Each number is 500 + 50 x the weight over its row's rms, rounded and kept within 0 to 999. Layers, rows and columns count from 0. Numbers have three digits each. The size before them is the row's rms in percent of the matrix's.

# up: layer 6 MLP up, 960x160, rms 0.149, rows 234-250, columns 0-79
# down: layer 6 MLP down (transposed), 960x160, rms 0.109, rows 234-249, columns 0-79
up234 098:548496495493457421530500504477455507471488553550557532528460476518555533589489579536500439497561568537520433542437493513463519486462565600510470475529505539515471531498524446561427562525473456465637489459497511526471483473556510428516521544
down234 116:460579501440431455494495588452480589438490518480444535487559542532487427495522421483550551543436467592484559497498542541488477505493545475505485451515569507476418480454546380561577479510566518490508581399497500550476461508487553548589467491
up235 094:542561536498515456606494535479447455472477387480554381553441492460553561513474575485509488624503442543527474449400580445443507523537451485492501479551426414442478498557582471563543510507527543522527413490588477497482504434497501496435559479
down235 093:459536483488478530467489418392390617547545494455449555405431518641445427433526508458526543375457545507472473537494421463603512465551498543526413562473498587509521493511499475480521438498563530512436559516495544483497455526501483550487576534
up236 095:421422569480449532450539498476497520604413417578572486494550526516523579563500531566519513461654503524546482564535485509584523535414547585515483597506503525560438481573635489564524495477516406519479467462537479661468536469547526471487515529
down236 102:511529480467544517543594486496474616485511487502508533484517449521548506604426504575524433457452515499526514495443577545500459536554565572441526564483400415417485520483499531538592558525559526530445461564443510534540462429455547517530500512
up237 100:464542512427467454526520471556526501485570494491416494514419464512443510503596508496595529489515552523395485510456463571546540490428533437459482530508543548473380508505481463496509390509568548535598480474521603567446472503532519442541539462
down237 098:449477491492471568489455529400504458637446505569446529483409491538495484512558495527490539549442505489436424443467480456420432473497458526499519512505534513459520586508496504500415450523561533456521588573551570548499532574542521503614467512
up238 100:403518456539555518425523537423515479420529497568529520605492462435458526600569607468512545533455389556471443540446507629512465575510550386510467477522530507443513502606499420475494462461575450537507415466551484598467491460445473386459561559
down238 097:561461566498588542565477442447571493533557452467609518446557516516589520488483451477532447467517486412524500463463428336504452457460511511452550462495522455580475479497460623461538538503572489459460532569535414403475576506599528464424478484
up239 104:516484430478526486505521470533524526522494454501370479541543371510496490539470436557475458504471517555418514475431447522507487491518517506480495510516459460547549556527455603462488600556442467509488456537532499550563524496436550497442498502
down239 113:541505479547513442566424476526511522454421443450523444477507417499508390540502541468491466419576457608618482503510498499509450494487506531479502539522454481465540571484515536433521517625519584447520415501443486440504538576533545372495444504
up240 098:551570537528479456559467530426496563472549515413485459596429494485503566527590543495452493552594575508566451572609506451475507545443513538484598581519544457510472505532626611532508550527495513470491526448476548431469566586534468429493525509
down240 104:425519494516464402481486490548488545568491431490458473467491487415511416545454495438598572472508553431457493384500485499436511535516472560500508572545525498516512597472481502456493515539565570495506514445521543514558491445620508432499464484
up241 106:519512483508555491494507532454496494496521506521387526480481478454487491536478474530539495498520497557469544428537472552486378562426542442532501490462560466470494429405488555594537461609490490462510481549595485426560585564556421551618474610
down241 113:584558538578422510531503471500463479482400462580510585489530546455565534584528409490530524510592555444499477490504572558480453579544424501560485498470490512470573490428522519612557591523406466451469445575480490418553473443552529460588497477
up242 094:529477634497534521459518481499476552423461513580500456439570500486466497450472437557610480489483496518495427596522510546546530483471454549531496437593474406435499460500589470454513500455486547464504439636478511485425473489499582509507486516
down242 099:457473455405491533495565529512387583507504565550516510524499488534447484496501616475383617515400550440519476444475462544619498568554517442543476496462460528537515435477442475537557496534539469524496454456532516501499608551490549529556543553
up243 098:494463499539577570486481416402467462479466528466430548526518521511436524523575409581508478496553518537556453439424560421438545503505569496475494496511512576549504445548534498387508477563436470515519474524473418544497460419470454414446534527
down243 095:474492575581554506522528500507497471513483506544497513448523457490499516496465481446496481524469578635476537518492448528454453476518365496582403474560497523467521413482564449398442567497500516542467468477389557516535450465464495507572489542
up244 101:452557443566409518520389407512463533491554411501486563512493649467522475543502481549569521461457452487456552495437518417526515575508577535514526460502469537450458516465544449458474537520566447508631516543555525472520510494568493457511593433
down244 098:563467437525494473550456499445466470574567391460504467515485512472475471520484463430529486527473452498519563477530661565523450481464426500394495469508525582503444513492528494403468581521630513458515464527460393484575561484504436497478556561
up245 103:431519529441440425552577477461421497561520570486575463537477382520409528512480472514480505519468431395505530535498560576458502514469463515495505504480435504553587582548494605443525420570502501522493601495480507540565402617484573451515567488
down245 095:584471407494485543447524519467491440509503395535495518435515606466547483551410626547522525441439534583536484587496402455518509497462515522490516506575491482483414501452431448522532427585567436455504524535509568452462558464520520431449419541
up246 108:517502505571481486452558508458417460470496507489590552540581532410481526405584510537427446452515495395421610493548547504509503478445617552584517520451511432522494468491496455502470471515502434469560564451470467464484595413518475453531520462
down246 105:497472507599572463548427544513574396582419590554525527520561439518489498514474545466521489461491412571451491471550482491422444532584421467536529454480489510440483558490490466456543546561485460524410539475503607494484556416458553471535473461
up247 095:458456470528524444664490462537532556404472510430493588508530511462552476454401509561483425551468514429476535469548488532358483489465541508499462482523447478484516506487539513517481496554528472514479486542520529477517481500519558547465465467
down247 096:531537495559556524330504467517448483464542540499432532555451466481597562593563523516463580516476443426483465545506501550526503422501481537496535488482444518438538522516479577402523529435559480516518409360494490515524575578499454447541545428
up248 097:407479426516594466452452570426529504547586487523493489435576529507571506482550528443489538456610528460584467553457624530444523502461457505457510491501521521480482533510400497497503480516453524497451508442468503546532452523517529515527517596
down248 105:521496505452465465533594506593396523553603508592378502425514570534458543509449552457392513463514453395464474472530484477498513474498532587530495496470550460453519476468511501575441487548464427504433594455434528560585508471495533504558468512
up249 102:561514472524532540454505538412398465411470494526473454494516500529561393581482530536396531428509454386490457572358450499533566493561482538525566479641442508479548495410515568554546557521449496543550426573476496544473440506460516556500464493
down249 109:496588532503470494549483544455496330489365425504436473487532464440495436565411509513516584485458518513489466547476498423587473560483488536502478520474459507505521462463561560450523534493569494505529453503524453525512521478501486432527522483
up250 093:470511490412495458463409531523500545474464469488482582529457542537478413444426507596600496464492391508498525520584551503524424549422490501469474585473481598504576573560444515479500575424465429566435454449587539506615543533497516565505544570